From a checkpoint of a small transformer trained on Wikipedia: 3 heads of 32, RMSNorm before each block.
Each number is 128 + 32 x the weight over its row's rms, rounded and kept within 0 to 255. Layers, rows and columns count from 0. Numbers have three digits each. The size before them is the row's rms in percent of the matrix's.

# layer 4 attention output (transposed), 96x128, rms 0.11, rows 20-63, columns 0-63
100:141184132088103106134165122153118118181101195135160101126147086125137093143117106167118089111110163110123163106129110093107113137207188166130123109117104124172141081107193100123136142136088120
120:119180107137109111169153102124103124108055175216197101139128096108118148103079134109148115071138134159076158118110083101143099123151200142147088133148081091135151115161179096109172110071103145
110:110113119122088123110085157158131096136129128107183153102155169166128115115109132105139101085148135140110078090105137124156133077214135112156076140159123156119105136108170147149148154047166186
118:138137167157117117096119125145157111188165190132126092115090097096105100123122107096053134142088135110134100125177108137043131122227088149151154132120107134128149109137145123104066103185103145
113:131123111138139154147098070119167177141141078149180118136128104070064152154124161107110130123149111113094172195118167141144105105066103128117185138103146053151145139206114098141081037104066105
116:141158146114138134147111084122153163175077165157138143173074146114099157098126099115094118165069128165149105135102078162101104116090108139181120121096098117154153127159137108124130082102137150
118:129105180151137150075183098128114112145157167161179125101078158068093110082108105091083154171092105115152121151135128147133127102135131186105209123123099110152133132108131133117078062127122119
116:083103167096130154125101136132150159117161091064066110148154183211141132152190195157144139155105120167155139137125150109072104152160132092116070125136123186105114132145084110133062151114120131
105:187135043130188146129181164088178129115134106067115159110150059105105167194131157197059103093090142139134099115148121096122117118045139066114120125096161155142106099148092125100114142115098101
103:118112132106159146169180136151123135133066142162177112134132179140196102125119179145182129128110097096139172126150211128134142127068202110123149161120071131165126127133135119143085149074116122
126:119141217167103132102152165101123146081167145146126073135139104126135108132143197095106173109137065152079180168126086068046125126176136145118087140126141166077133137166113108098053145171106115
121:116134118130111162136141150144125130106132103118127090131159129087048168108126184115069149086135105149099153137110107144095128140168127117086090143134129101143114099135163088128110054061117144
088:158101148129153136092187158078095116106082119125122118164157147120151145103141092137200139111143160139127135139145131124073084083124123145136092143177127142120153136079091167145120059169204129
104:146161107111088128093114141113127113160055123108068126165191082112125109055017126133091087093185111136140108124185167116176166103115135121143134147085099165168113095109114088116140091090111131
095:109076093130127138087145160140119190108160106104053137118153111084120134107145136108124079123152147114114079150125084155181127074127166112127156118100159126085194227121148178159083157141136156
099:135093160092151077092145183113125115120167131144140153174128171121136134168164151101142077103143120167092141132133127138117127181133157075136171075109097095142172197148157187093118127103161135
102:127105148151118165159132102088133151140161129150163140150062167161081152124063121121083178125086153126168171107112130100097149113109151149098090126141115221078116106136121155189118162099105094
104:125103120101102105154180128186156126133134137100093157156165124130056126121081159130114138141117140121153143135114111059158142126152143140088105136116058139151141063106161111192119154109149102
098:135110130136121141152125120120078043129102163129119160154133149169164131117139114151161164164092127124087117141077151144129117122101121160144114113159160140149105075103118087175118113122175157
105:126117154102109077074132139106116140147155127107146065102161143079192149139160114114122143115197151163125108114162114105115109121146073140129127120117124074127138156160122182076152088145101119
107:132134108143144068101145160119092146094117079130124056127160081153139165075162145134135149126194127140158125141133033160135086103155166141136153181120166100053178216157097183099150119178126115
099:114128145117098171147137095143087208123112086165142072080128125102137095130097152157133107122123130109143131096152156128151139069117064127097068134149122138093109113142130193138080121150119133
097:155118136153155154137163149128134151083182135169143137101106120121144091127163102098143056108115136101129120126111111129126141113113086079142084133134122201107119172066149122143124111214152109
094:113070139101147086084157165160130051117143148089131107151120142135150168156124139120104205178120159134120140152127112079132100148191138134140164114105134054113195171160125141139133159100124158
090:129167136141162197084133107130116204078114125120104160177184127126077142154135144091089183102152101119101133099127151093096130122082119128058086116136137103173147060118110076132114146172121124
097:124137189116169114168152123144146120107080148153172098135135134130117090171054117168145111154154167154136164149135128118134181121145074117125073143121069182102137106136125124103117058158149146
090:104194133135075167155117135104071067126084107122108166162112171170145107109170170154140146123108103190080125111090144099155107151109122158125152113189125136146118096169077150140144103104120130
092:138101159128171138076116110119078116091121151149139129155097157164111192154155107149134171065162116107177173153100135128151087098120134102146142076167107123063154152092065107156133126134107115
088:089148154147122199176130141134099117134095167107101131144128086106131139156097105133111116155094103159053143112172171114101223119102057131135113111112155137177053039102188094109113113146086166
082:082108162147125109127048156107184100181117088102114121197118105137113184107139153123137135137138161146099036123170113154181151112165114198103179182128131122136128136157113146153122127118154166
094:126164157100142111094135117122125112094150161107190116171122102138118177147148101117102154148153140140138129149103092091054179105167135138090140094116167116171207048140105069139127118188143108
092:084094138126139089099159145146099087144153109100110128084096129129148147121100130089118139175112142125076087140187084096102142098120224160148197130122176106088178186157123136132153136092173173
096:110115157138123186155072138097181170094125156145135152127163100125088081153119133108130090110130113096152202201130132198142142157161095114131107099136097161101105184103160136075084124109126144
094:153131093118132162108078083090125227140136132137104125093116159160104147048112095110092106097177132141164128163177139130046136083152191104141111120109122189147185165114105144145143147129137079
106:150154114104131122113074157057120107122145073132160123138128147189103153116107105072118124075180115146179159160122031120130107055134189133129144136119142139081155211155042183111118088124146122
088:111127164114111080177135130137144035140177143110143139207174136103128141129120128110113123155110099147127092126077121094112129195071100173151165130133172120143033110109126079121167096147131073
098:150193106110088111116150146076028100120156159127103116168120094139197186099165076153135137128193099152171093173085118097156173093108146124150143133170143140127192134126122130132143093192101095
099:169076124111145099088149152089122151130110156142150091082126098091169147157162119164143162118145196194112162116183087107062110127179077111133108151085139129219145105149174106082105119143133129
106:144162138159182176098139126124101095091083159135120168201129118136169153125129073122145138108124125128107116109075153114113159134117079107100105134161145140170180081127098044157099083154097135
096:117191159163100149132085112069136138159127111095131150107098149238041209070155077126120119094098105122169143171129098151092151087134205125075153128138153134134142093117115120149183179097129124
092:130086195144152119192124080180126107129131138141150136154131119159083128114094160130145092129103121113172177126159155100135163137186101121144089152131076176113150075077136107183134144149135112
106:089150093185082125108104099181188142120138096125131132129126071112109057110126174113093131137107131097167086164072144142208080184147149126038104101101092135141079086153136164108113143138127153
100:113101091112132102140082102170199087118116120117113156183129123069111115103085149089122110117179177127090085109103132106179138106078114200140147133119118137111061074108110117123119074128114149
101:143167186145144140155164107142080101141073135159138108142136109174116125121082130186123110118101112117147154110148196128103172126135108120147088133135110189165126039079137069136159122164153104
# layer 4 attention value, 96x128, rms 0.11, rows 21-63, columns 0-63
124:135143168122128151163143150123218169081105128112074103177167122129090157096135135206176135138169077083123114082159112153120117130160114125153110130181086119139192128151148157119116039151135094
114:060120156135132189155109152125148122168108196124071151160141126137153138091071104136138057111160110104119062128148085146192168150165131095155152144059161152140155145146082097160121095084176087
121:131103135164143135148095086107155065197166120127146168120112098076115158144164127078064146134077117136192165084106083122091130184121216118158113185143173176174124117184187062129130161165143118
117:170110141079034072154177170156138156116120121127130128137152132161160103136146101129094149131091075128165106174138181176114126104110116118149164176162106132143148141139144160143111164130085160
121:163147133092155131138173082115170082162095089123138108137133113103064126151139142102146181166113077140124199108103120144120104088170139147100109160184091112143124142177105120181086122097160148
123:128107154027057102157148108109146087159146129137173199142065106141107135183156133142088170172067140115187107135142117175131174135094111099087204170181138161179153141138167138133108083132169178
122:088139184158188130139104140135120092110120086073143130092128118152197160115125104088176138145180151180189162165101153089082162102156202127138140115096181119121135151121187061167150141108078061
107:149183112113165131124130114086072159136069189159162095144138129060186078102110175158109164108108158167133171153169097144080120078105123089088082117094178074126148140119212169133108175136073128
105:117067161123130102096136169125158133148043117099132172087100098165185056144162173130139130187110113142158122141131175217151130143117101158156167088124141188131153145154108124068148119123118071
131:089201147177145102182089168160134116095187095086124132126158139117110203129130078169104220103150190136169127118120149123093128109135203148164145178151128126134141147128204109199147114144077120
121:097141120120134162175166122138170140041127160139083094158146131136130151082122109165106150093128079102171078127125154174144143135171115098162160159054131156143203139151159085125114108105048164
085:148135147188089108076185114111166138123219098150107130114185129108202074037124144101142090175152121105143087132100075140115176116098117125173172119133164148094132136155133116145096147084105167
105:118129149104118085143156131125092170150147150095142079136139147106093095140174102166120106099113181119174096112121075144118169126091097136099073171151102115155088138131159106081134168179131153
092:154117080145148099118141123152134107143091124149145162096171074142118087133064106110111141089152085141085088143085085127122112148119138104072128143096125129153154130121111039102176212136095088
104:096104046157124099137133132137170097069090146155130105129135119103081143087132125112110117149141174124114129158099083101086190128130027073103164132156198146167150119135103119147081133114186135
102:055124179128113124179078101150134080151102146064109118128193149132167201108085091066128112085142132151176164169154147093129145139135149127165163124056100160064106094109212096142154154126113128
101:101114062084076143173118124107131108112239066120089113141136105151118163045108114133122141125126159115137109100153116125141139112093087080100123133116178143150116110140181059121083131115164205
091:137130126102115152074138166072117128127143068076098172084140125146159152074115174076142105157143117127126113103124079146146061080106132136184128147141102066108158131111075139152105085101048147
101:110105186132177072150164110180112149139100143136135136158086152069105108113175080189157127102104120128126105152096108093073174147121137182082164087149145095087120154148135169090180133133127107
108:121129100212096119137174108157113151199148109177118172130120130096065075149095157167128172120155059123135087197116115148211081139140174157148112157186109119090140135142104138205129155158080113
100:092108160149136123142148126166069160158083165124127139073108139137137090122105026185179104089127136126126112105094186147182129144131159199117157108074104130110138116138203144065173169120166065
095:156156077104223091145162137154192149112108145136177169134170142116175049165080179089126172092160152130091084115116136144182096174140104117101138105108192188104134102129148122137099095101127121
094:142106105154046189154104135121095092136134071071085136133092088134095149027128131138125094139098078115162135195134110094123114049092117118124126152169085088100113133116064112103148127112121173
088:135151103095103122119111105118149183109099096113138127129137134129171163136137130065149078099082069118134152107071135164121208152178139102158100162105148135165118141112088159060123107105136130
095:122130171134095118198164144143100126127174108149108121092118183147144119108144114077118117070133143090098138094088126156095102112155101125171093122179170190131037135077174127169092129120146109
079:102122060117104126076137148082126118156109081138124084115111161152112177097120164091196095208106122122136131092145089081135115146138151149180145142108114127177079139121148152141108099185139131
091:191168165186132146130125135120150128178071098119108204120097130123156131136077104111128100153166066137154189165138136149147128159101164144156127156167046110102149121139058149157127162158097150
086:102085126067176102104160135122148158112060153101160120070105126171122128145147099114149060131105201132099158097168109125077133078146091119136077174097124142177072137114169165089166159101157141
081:136076089135133116181112099130126127129083082134094045127124153107175165157089110157115141114088049116172119089150094176124118104167121086182084133102090103118103168139081102134114164161050135
090:134126076135108091133058149120146153119127161116139206134141165105136170139131161168108123091097069126121120130129116117045155090203112131133080170115123145152069124125096143047175098099071101
089:105138082151112121118116121098134117124126165156100135157211119053084110083131141184054158110136095131095084176133102115161054105149143148083091101096158105106115154117134144115155161126098161
090:162150159150118079092185145113195102127099114167149103103143077142089106160180119117151128157153108122091130177111134124100107135126090062172119155151165192132118099127109055183073154101138150
087:115173100148176092128172111110108150113139128164179137157190193086132108170147111121085161155193125143152169146125100174134204145153120098125118093075179158129139111090167074123183156113116078
100:189113118240121101175164125137157111171048054161116154102144117105094134092135157143100129121141103125144162147136129094114192144144164145200123192152088158072151135171167084171133098150069122
086:105129110066157093159107124122136094131089128078103137149133101148111149134158191068194138126117179140155157088161128105078126138125105147115136148186080101120094151164153193161136047155087140
095:150131113136101134076120158130136157165134100160158175106164158125081125158088169169155124063179139156094090109148053121159077164109180172095095119166085113072114105150088145119162156140071104
100:095106144086121147106179119145108164070224125114116130143083136164160116076152160160076142183106153114090116165101064142061167063129095082144160156129162154062139134143166082098137147115082174
104:202135113110123149092078157118158152124053105128176147098106157157181143128134170059113073090079093122156125125110120132169130134136145114148096181111114122099076124092039179081125128128109116
096:147126111171200137126140086073169127152106169184110145130170142091087189199081109144089152161158058136148153119198123140137156096124166121150106165089087155137157111111087161164129152117116132
087:114124079147138208184098147154115136126195109162096115132121132130134102123111094107113116116164104106160135075204170208185066131133087108161070146113121105126087112074137146152093121111180140
108:150135110082091063096169141139109116186181152138127096155110142092111151176114105163184140118118084136147114095075176055133071174131122093107147124144147124185136112149142056119094130117157110
094:125109109082121073139097109166173108171120104049121113122133103124159119081158115079107121081083130119117120093116122089059150152135124146110147103155138124157089145132156061137127137173040110
095:111159132100120205124147135124077198120219184150120143132133180121151147131129148159124115148165160115179120097130137209169088089140091124152044156143108146161088103135169205110060119129179142
# layer 4 attention query, 96x128, rms 0.0998, rows 32-95, columns 0-63
093:156082125107093158080147096126147088114138195142173128169142127150152139155162084127118152090142191100109167128179114105143139128081111147224121177145147170135091104137160122150075150164152134
119:085123137185148143147109177184075076074144179128102142147111104138150075121161142110141080091137126129104136102145166142137129193096149122096164092106182119124155162086113089170094166141125109
097:178120090108155118113108103015142165156115108136147130084128159147075202147062111140120166119114143137147174190104074085132137095130118093178075150144112124171120105129125154102183086091127144
079:144124113098084182102193119094147124139122159100153100171144120103096175129124091124086164169128192084124127147140086119148074088141111150178092148139110128176124093104193135121168115177131138
078:088161143079083166153190144143093149159112114135156165180147133081108114127170162122115136113141127074123136085097144140109128104153133188073172079130069198113170154090118149143143158174114153
112:086142135170156099110076156115138071104167150104111120066083100117151124091161132136168085156142122142113182101142132123141142187122147154083167116085173115110166174158142109157130138142115125
097:077130108158120109112138157198128106095108108138091100116100099102147096093142145121184109156097091115084090094112152124133139184085166139082140140102185111069154161131098106201104130156156119
082:107122126137197149151127088021131150140126124112136127048100191138113136156092124145143101107121124146099147084153136136160027123079147117143079148138120163128096143131141165146114095143106077
101:137099097097129151113100084116123171153127089101150194116124172144104192129053118116105176141105124164134119131210110164140088070101122138185106170112118110132140120173167163104078098112138102
084:145183131104149107109150172106129144128124108110134072135153104037105157116127148121083165049146123112128148126194071128147145107142069170124181110098119100083185106143143114087165106170086143
101:035083153153142167150155054144078135089123146146108192142089130126078074120128120188128131113101107128158142120126166147148128100116176142131093158166112189125108194110133141189099146112166119
089:118098097050077136146116080108166148142128042152118142135137176147131191155089165131085174128124102137144110118139124194156147112113101095167088144107165123168164083159104111176097132083106116
093:095107154140146143155105120186135087113135110132095189139027129118139104104111100108146097096102111116168154115181177138153123140052127110101151104150096140127082207057154112174133137142111107
080:119096148088127153160118081104146140115180084113094136087137130104077119148103143151147121077072149138113161094134174113178134081037097133156049163136121190116096132133136125165047108146127081
082:173151138133084063146180153152144112129144118117150138140105063169118106148140164159108111127123158096145183166123079118113152172152141171121178129142098107067115083129145133076150142133116170
095:139161147178181116148159166163153146116120099160153099133118070089115120129151161104101165161198110125115145141160083115098126096124097102126179134062126099121140104136119108128145166162118170
104:170123146155091158173108159140209050149136073133084146107130087122074091113126181152133097179104110096174182134216166137145077142067138171144148140131072157154116094047119115186108153124143125
096:152091165094154180130123065142122127109099125090072178137136073137115118134131165185180136062134126136156175100144184189093095076135101171098093129162081149105155170070105117127167146098170098
087:145141115078154150102149156113114169199100116080132196126130149094065144103126162188125087057122116132117094181169169149080104089172168145160057109150121077140124188134135098078160121152078115
097:131107110100082134108158088124166135069191141144140118113175184131140159109084156131109136099114177139160142149100103163131111126092102105170118102133192156171090120175154114174069097098113131
099:123148098137156128114037094123125181078163103141074126120140164121108082144144157106127200124080070128140122083113091191119109118126136082129146135102148053051178151127097128133092114135082204
100:084042132140137166130113066171128100123128078134089157194071135165130127119140103122159146133170100110095131163117124142098146112146069128171120160163103121077073144119130124142065099145178057
086:085124197157151190147126113148097119098144143155108131128132126119102060114120159167119110085143132091162196098146178179146099107112139075096131149186091191076122173089113070162154161088129125
145:113090175067124143145174094078112116113128145133099148126157147151164125117101123152162126082077130190149132093112154125182180131074118135128075152159176162111115172095143139160084085091112109
112:077142096121127140117126167159129126109094161236195097179153160120181069095132142097177185119130140112083119153106179159175147173171166095137134095164164122117123150079148082125118129096149174
095:154173119131087110112056173102113120182107151122164108098178185173116127170160165148177063150123127161105097102127139112101037164186166156156149124152158158173103098116098156130143096101169132
112:132120138135212131168160135104113146153108136145126095149136088186150141186104168172130082100136124100120160116142179097106177155165127073077091115101080191117099124133135093134142166161204064
099:090111157100124109080142129149090188122122114184126172105102120107144113090131149144185120078128143109121112069141153143130137098121122148058129141200103092126097202087106130109134147165118150
109:062182110104106159119106127130151162144161137103131084158112166116194119148155204103122109155117124151159101138073141197099120184158111129124100159166143137142106148130115176145112106140122149
105:162104127126093142116112096119238129185088079140081130145142095113155149059148132072117078124083113136162165147224194091117141126132169151163055180077109127070151139102110108156132120113119154
103:111135128120220121137136161096097142149148147196117102088103150129146109143163147194161145119079124113125153053184124104092116149198128105114090134138097145118094145126130133100162134163103114
097:105125169152120087182175159158136139123126097055134060114062146081149142157150137132111069115167137096080169129142118108160119114075129054149145111076131185127154149154209097105100133145084152
099:167149125140141154141116126082132083088133146155139118115196114111128034096116101128115168085129116120146076077093099146109133151041122151070168127110107168144187131088071124124131143094098162
090:129203190117092181068140169103089122050110139123113131105181162148124115089118144058104156082108150113188155117101112158196168151096168137094151127150059074076162151092142183133136158151170175
100:137133136124107182127095163148129104112105131135060123166070121074082165198120128106116131121185115115166167173166177132210156125162120142171062097159064150101150132153157131132093147164170093
096:074104096148136111146170114184121080145097101138148110124087158145135153114126082108096073118132136168107140172210120110152146170154135051128099171108152131116085138092175057182073127108182055
091:119124176135124067150108101121112074196087127112099137112135120185166106116083123141108118149120154163163089115128176143166159149090098097150138123103136147141155180116116059109117098167134124
104:142150176106126106106154095066063164139134113095166111072161189173152082099165108154150138111074167108100101129063100137093114147103109139123193124120128127160100143122145138076188174109135176
092:136169141110095147145069116111104108184109147141071111122139132136171083102120121118068109153102157132136123124121155151182165159080145111156107108088163112104158170127096100182100083183104183
098:127139093131021086142097154100104163129145141113145126119177188182193094135164166134121098106098152125127140125006144112124127092142176171155090144100149155151109108125125123116091161114091110
109:119107098175119151144168129129144150098084050170102125136106116023114088117156127133203143117123123130127101135217148137129106135164158102087183112158056166135136129115102164147125129128172077
082:086121137112122138079095083102079119141129148081115098130120138208134150049149100129083145059101093132148103126111127129164138131065136098156166145122146117138122188147139101163130095129162175
098:152116103162168083106147148131103148151130154105209117055129160171112129160154118141141131160123112114046124060123144126111110123149151147144136149123120115148098110136103187038224138097164089
089:130111136114140119159119186140138124093172090140109100130129027090070077184131154155130169154161158103166103140123145129167195154135059135135179104150074127116135084116156131104109106202155092
095:127187152130118194186081138158094117124127135159081132180145101050107097168167157116183128108206104136171120173111151119098103092144113091108138115183097107077108113150115148105111126155116138
088:082125153154143119130106062115106097105139142163090140187138138167128120090149153124070087076167139140160175150112145172166158127100094179196094196174156143086099155119164112131047096107129147
094:112144147152163117147134120108077065165204156114104102140149030173110096166109129168168149140122145110120139134124104116135109190131113179116187121117106117128097147117135117096153117214107091
091:162173106173103112128086205122141155145092167106113158143100130078136139186135141135103088085169118103156129132135155086154140127177122057158158097114094120143152061158126110075164111189142109
099:191098085147153159151170116140172150113141058156122159147136053144107090118108117118139169118109089110158090158140094193110128103135133115086138165108084140098185156110110132106151124178146115
104:109105110158187100138160138079099060144107155117119128102122136142103149122102115166149139094154178126078151147103081068089081133074123162137143097073181151143101174106167174187186118138110078
094:075112111112136113135103139111141084086169159092093156194104069146114173147086104138174130088147152125150122183083142132107107084151096096195160086146130136118122147121142160128117108116166099
118:154108136171158122119104096146116067142100185082156118125148143189118078175111129128142158088126137157078102097047145141107140099126133147175161180161111116124159121082129154045129114123178108
073:127126125125104197181158102100140110095115152173131147111158087119111047121116119104131136091154127121112061118118177156100164119102095111118099141186100111152183162103158116136097126163168199
138:102068151101107118117102057113106125085129148112097142073149210181148135129127112143125143082068106180116110121116111136145132137098179161156123176139185126095110177127117114151097104043148135
109:109114144167147088145127132087118161139105128122124068145116118128148126102116152091128103229128121117113114103204140072129102113174127123134131151153123178143081106127124134159180164118073119
104:165151139104120160134177153116090132118203145112109105160094093164133135129154141115141068196179133079107145141079146117130132140150051143192128139169144154115112149055178179138133120199111103
105:213110087177152154152129133130163149123099083128132090082135051127171121075111115091158142141105102104143105122150126137090132141109116136089159097104198070120173140093072163127124099126080181
108:120094126114125129057094135145114108112153136077105118156031143105123159097128113130109137160155205123102155193140121127122169164133084140115116116107186112087131149171139123114159163142080112
105:098140179077074106157143114130105120159103118082131199110117139153172118114133136119146086205114142153097109114149166083159161144114112134081110111120123148160103125131139073179175140109146093
104:087150118114123116078116100177085113132178129103113164148062140145130164086122132123147093155125130094082144124064188146172139146146095198063146099142182087110122161137133180122144131116109116
104:112190118125108144090102123170101184153148109153105120084125134093080182130171125106123179106135115090139165124119127153187111112069097142106162155147165087116101153224129142131124117138093150
120:092156127124170085126115193109115122149097147101149144126135108137166135138117100139131052095153110161141107164131133092114135172088147083089122003067167092191111093096099100161185118098090115
106:139151129132121143119133168082132111136103142104120105160199087141139138153140125099183103060144143171165112158128093108164128173064111077097165068142155102193129109119096071110126093111121088
102:124105129127130063156184139089104129162102187178177046133196142113082122147165158130133146110142088170109056075121116122142081160139149125069139133151053173132144101131146169104168083149183074
# layer 4 attention key, 96x128, rms 0.105, rows 32-94, columns 0-63
094:165086158064141084120142123093172140127128079100092123109097133130114156095102079118155127180093108146166134130126159069142182036099099057112111155166107169080108141143096130077150108074154137
082:157159121111142176140146081097141107118120185153137060120121121163138168136138089113100228136162135119115110168168138105170107098164086150105160117158106155124106140150152063210105151160133146
078:138063181125137086158147153168130129135098115060093147152112114150145110108183130163175084131107139175111124131090132097178203133097161125058147114091141120055136168133094113132175070081146066
071:153105146074168120113094113077081147084121086157109142080116143172149125170089119177142133101131102136130103170138112099150200092105107094141163150138116133107100157116094086143121120108135093
091:151152102078129190113122185128139137105157103171158191170116102091144136108132131125112134090144127088124131173214228128123088082102136094152089173115117141116143107157101112118110157171075190
079:084128081125096104141088156150124144134080213103158114159171105093131141114168122101105162111138141120103144154124131134104088165185132132102156088147114080162146084102111147159148123193188125
069:130137139139151142110124170152128156130128175105099114085112107150113117117203113119100123123151182078157157072126139115094089138162103117087113098133116073145155124136103082176141158127092117
087:135107151134110068111109139128091132130106117105144177109175162162123132182089089142124129079074095186131140163174062075161179142142151146120148168121130073144154151129082116074139076050104109
073:138131145110143069117160080122098112116158152112125162136143168168126120156108141133118118102104147184153111157121097130095118098111159149138124160129153139086129173089132178096131103075135137
093:129139095113085169115105129150153133126151145162150083171118126148110151101142127097079169085121090102099119119135209154159155111164130096152148203162103162166139100142101109125096136172114142
094:151093127164155100121119106128100127156077137106125112151119122150147090128141122121158142120117142155067103190148046092087047097100145162111172124186155086057173191098080149119162079107091143
078:157104143143168163143135071110125115112155126180118204073082186118118141093108155157088105090142168180130073152111117140152154124084155186132095135112118132105125185166109138144097093125140104
103:140123139118104087085180099084095139135126107078107162141156112137154155091131081133095097154108126152108127173050060126059134152119171144127147072130181111063169157131146162096146119158130113
069:077077141135095134132103084120123104085126137102080120118132166105084149130112111139162141128058127193070121130122090072088170114135136164149112160109153143140126185125101177142135095084150132
123:170166061148123182150057156152149145148118071115154100185099094117108136098175159087132156118163164075116102103167172137147179090137118126104133132109107134142089112152176112086144141212087119
072:175176147125171156093139205135139133167130120181169102166105124107169098166171101176121120121134178032191140131098194146133133141159133085130120108134099159151100086185164085108123160157119122
109:140143084126094121151165135133105172110145143127163190149115161108154140136128163143119127148106179151143076169081149147074217103114120127181115153100182180160093145166176127087103104059175102
075:067089092177121079177101069105116127066151206106136142108106151096108147077153164105140111153167139193091149097154104071108127089123141153144161165141095106117140175060179142099147097127169156
126:092116133119121119131125135094084116118095140094106103080147153134105148142120106115147181116144116220125149126119113094141101140105161124140166171141113168117115173064092113117091035113120143
066:130146173110121160165152023112109083095195128118139117126114172170128151185131118097111098144103141163151113151129098160196129115072115151154120155122108139100121176079150150173097104064136136
088:117115172108195118100138127152112173099189142151152145175129142161139127122152106112074175161159123115117086103115101124128166103168098169132150148156124131101150110130042116168101188142155112
094:093065154078178161124127111072093126125102158098125156167096127141117140120087080118109161135120156123131174139134091166138073104112197123136130076120095155087106167106123063125167147134158172
209:129074166128137131141109069104145080122119121120082149075111186150128137133100111124133130122083112216091118144123114114123142130112131164137142162137158152116112183107093121155116081068132125
049:061147088191132160121111043105105114090156169112097131189157103121089146125144157110100170150128133128091153137143083118097121095189155123142135126126129094156170200084114161187137115125118118
104:133110152140083160117160151097101070137136112160114109151090141142161097191146102143084117159126131134095135141169160122151060100086155082157131097196146082111223153120046126148123136075126132
081:163117094108064083136155183131166118095145157136142203112139095103106126131094156163133139126178099164136130156127123127118182136112102050131125148100173133122164102099156148099146144131178107
098:161080097163104101134111142130140085110106132130126071128086097118129115086148142150186114125079221104082138121127119068073104193152124158109083070121120093189119083150168112123157176165153099
092:156094097121154126144121165097134163085124194114101132026150141153112178075144066131087118170130086127125154161165094074134064089178124133123138148129175120074152161111090097134107114139082187
103:151114151110147139116179171121146138127151056159083156109115118175088159092117136157098113132120167157162166163119090086155183131126089060135134124149124105094190132156165120172160134158119152
096:072131075111135149089114141099081113092131146102116122094134095133100119104123170114199135129142188095150086115126099148079105161207110198125095147145134215182084139117121171098066108112164137
095:179090159113075116119094190122109133118129182152159108121149141142127175122138085118156164127114199115058152136155113030105116156154116147141171128143143063162184129127126131141149089170074158
087:146149166080120169141096150123105122114130092117097122087120140124124142176113164121158116088086128118121148150118190201187110157131175148152066142147105104172112157123106124138184123156097062
070:111170172117065114134077147144034111136180124143113092130129137121128110097157100179165077118125145155118082147096160144086173121128165140138121149191117079175111138139161159129196117163096093
097:121117082133158108144066134072145093141126128154090120154120078068071143110092123102110153112174107154178086166132098091101149090185126158138098140094097153176128130198093162111158075178106098
092:149149154103188119175171103111055138127115137159136109167133142114148098121122178182128096145080121124059075102098129123159128095105206128165119111128094203113084151108143165106166131084136103
086:153180169114097155138099125151110157174113124154124161155164125122127129152113089176221150134152126093142115127119181170086112175171104136098084092163118094132123111142145177137147152129141163
086:148111122113199155152110115097184123135131137163152186125109100068099117113094148118128202147179089089179138120123126126170138116204105174161089150120108094130145098195127129130101118146168122
090:108111082191075110131119111076155082130117085097097092153146093111110181104128153091061206174177114155155154173174053125150155104140101136104120175116153111160126141165114091161104104142118113
097:090087189120169122135137129109148120098125110127118114149098123144110155114081144149087155208148141110146122121131119162140131166120050139083144155170116080111126129164175158095127138137135136
082:097145152111112116191110132152153093126110122084128087129142100098098164115143142095113157168170114117110185137144134059098173211122116133056127122114168107130121164163161068140099109117121121
085:152146120143120134104077161130108152153079145139165040131149147140133084187164105169156137141135145097137096166159102111101049140127141111120132077143129106164149103117137093099168206161101137
091:114096138154125114116159117104123069127097122083097104134137136167118188133120138122101136151110129213109136151133070072117137162063112147099153111144193166130157179172095113182135104127143089
106:128106123151085143083159132132142122138091118089134122124103119156161099127139052133185084141144107124119125144089135135024115087068158166186156084111142145112104135143116129092121206139131129
080:109156127148110081139135117174103149140154145164152129133107102078155120116125130146147133095103109086122134132082139162159142086192149081164119164130042163102122088136151141134119126168138155
064:162144135152126136109114152101135161140127110198168058158117101120074123134172135169098142095091196110112096121138083185157076082145129064149122097143111084113155071126123173131068170107114196
110:111110174101189102138112090101154125109146170111059149151110169108108174139079124126090139119070144204158135090169101092140127128124098130124129111139155117144124149158095131122147038107160097
118:128134103153057106143111166162126156136153152116116139143074146062118108091157178155110124076126127097096102126077149132139146067175129075130065154123072169101147105152148169133118120163146110
067:138192104167112142167140162212134137131098107145151101150128080151155092091112123175128124109183140120089153111123138128081124129130110092073134090126164127106170077097082085143118179157149167
103:159057143089190139128121113106164091067104108151151125072102216128107113153073110155170125120106116110113149135159115119184083133115132135141066127121058084137102191138109139123114079112157105
084:109102132143076172098177148099123092139085142087106178112074099147125122104139216151131138120144129186113093150130159180095120099117138131102144074096115175130138147146175179134201145123220126
097:110107147133094181062125126133127139150172139177064162081152094148127161129177195123129091091117180196132110141144125128118047147144122096123173135131160195146169135127109141130168084130176131
095:085101127140103105107148109100149161122072134134135165143130178128161097128083159099126082091049144171073128082129095139154075105097157125143154135150113175110095132064075186086142082144158132
188:107093154116152148120143081097154085087103101098098154105152166141099166129090136097141145124085109174112105126154089126144148102106143142097119152114144135132120175139128130121088078094137142
060:136103168103113070114116114094149071178094149092111144097111183118119139145082153117106104166108134165151172146147128086089105137067109107127143097191147150170117121120112120123120140151112064
103:123142096144133116119119145143116140174119154125099100170150097169113141144156109151171165186198057118197136175139136082113077158125139134160149097105147159115140125164151151147139196078098138
099:149158163131068127094074107137125101155177167145091135090121151162112133159138112171102125172117101206154112147098154097132120159067128095115178123079211107107136131115126057154186111110134161
095:176105113107144103103192128152098085082143118099133066189189141154131128149153095130137149126121139073133047115067143112149140119130090163131114076095094058125076133141111165110156162119095111
103:127131206128168212112168094172146129104148100168106146083130097150159165082192106123161119136143092115151125146148159164138147141157107157121142147168200122126099145179123090139079134120236112
104:076152098146060154116141162106108119154105101172114140171126068120137101149106076143131149177177069135159152135105135127123161168109149100152159133106126169198116113146170065120113171126052134
090:134093114156118224152112098165150124107163094109058137159138096113118139128173070101122133085141117131118096129089175166162130098112098103130122192141152088132113138198080093147099121118171165
100:116093092130125158147106093096124085071179131069098131147125132141109131130146106133110161105099164108146127124138127155126150065134143124170115182141107064145133124159117162188053108123135172
108:148163129121119132163166143140103109171110105132116111124187026148145124160115149100124115147165126127128132116110154126107132146116089126086191058081104186074148085113163118105150167114151164
100:128137156126145135173170118097098095095086132172123118114195069118144122120045193121108132132104139141118116092105131148150140120138117087063141109119057130125180080113163214154103128137128174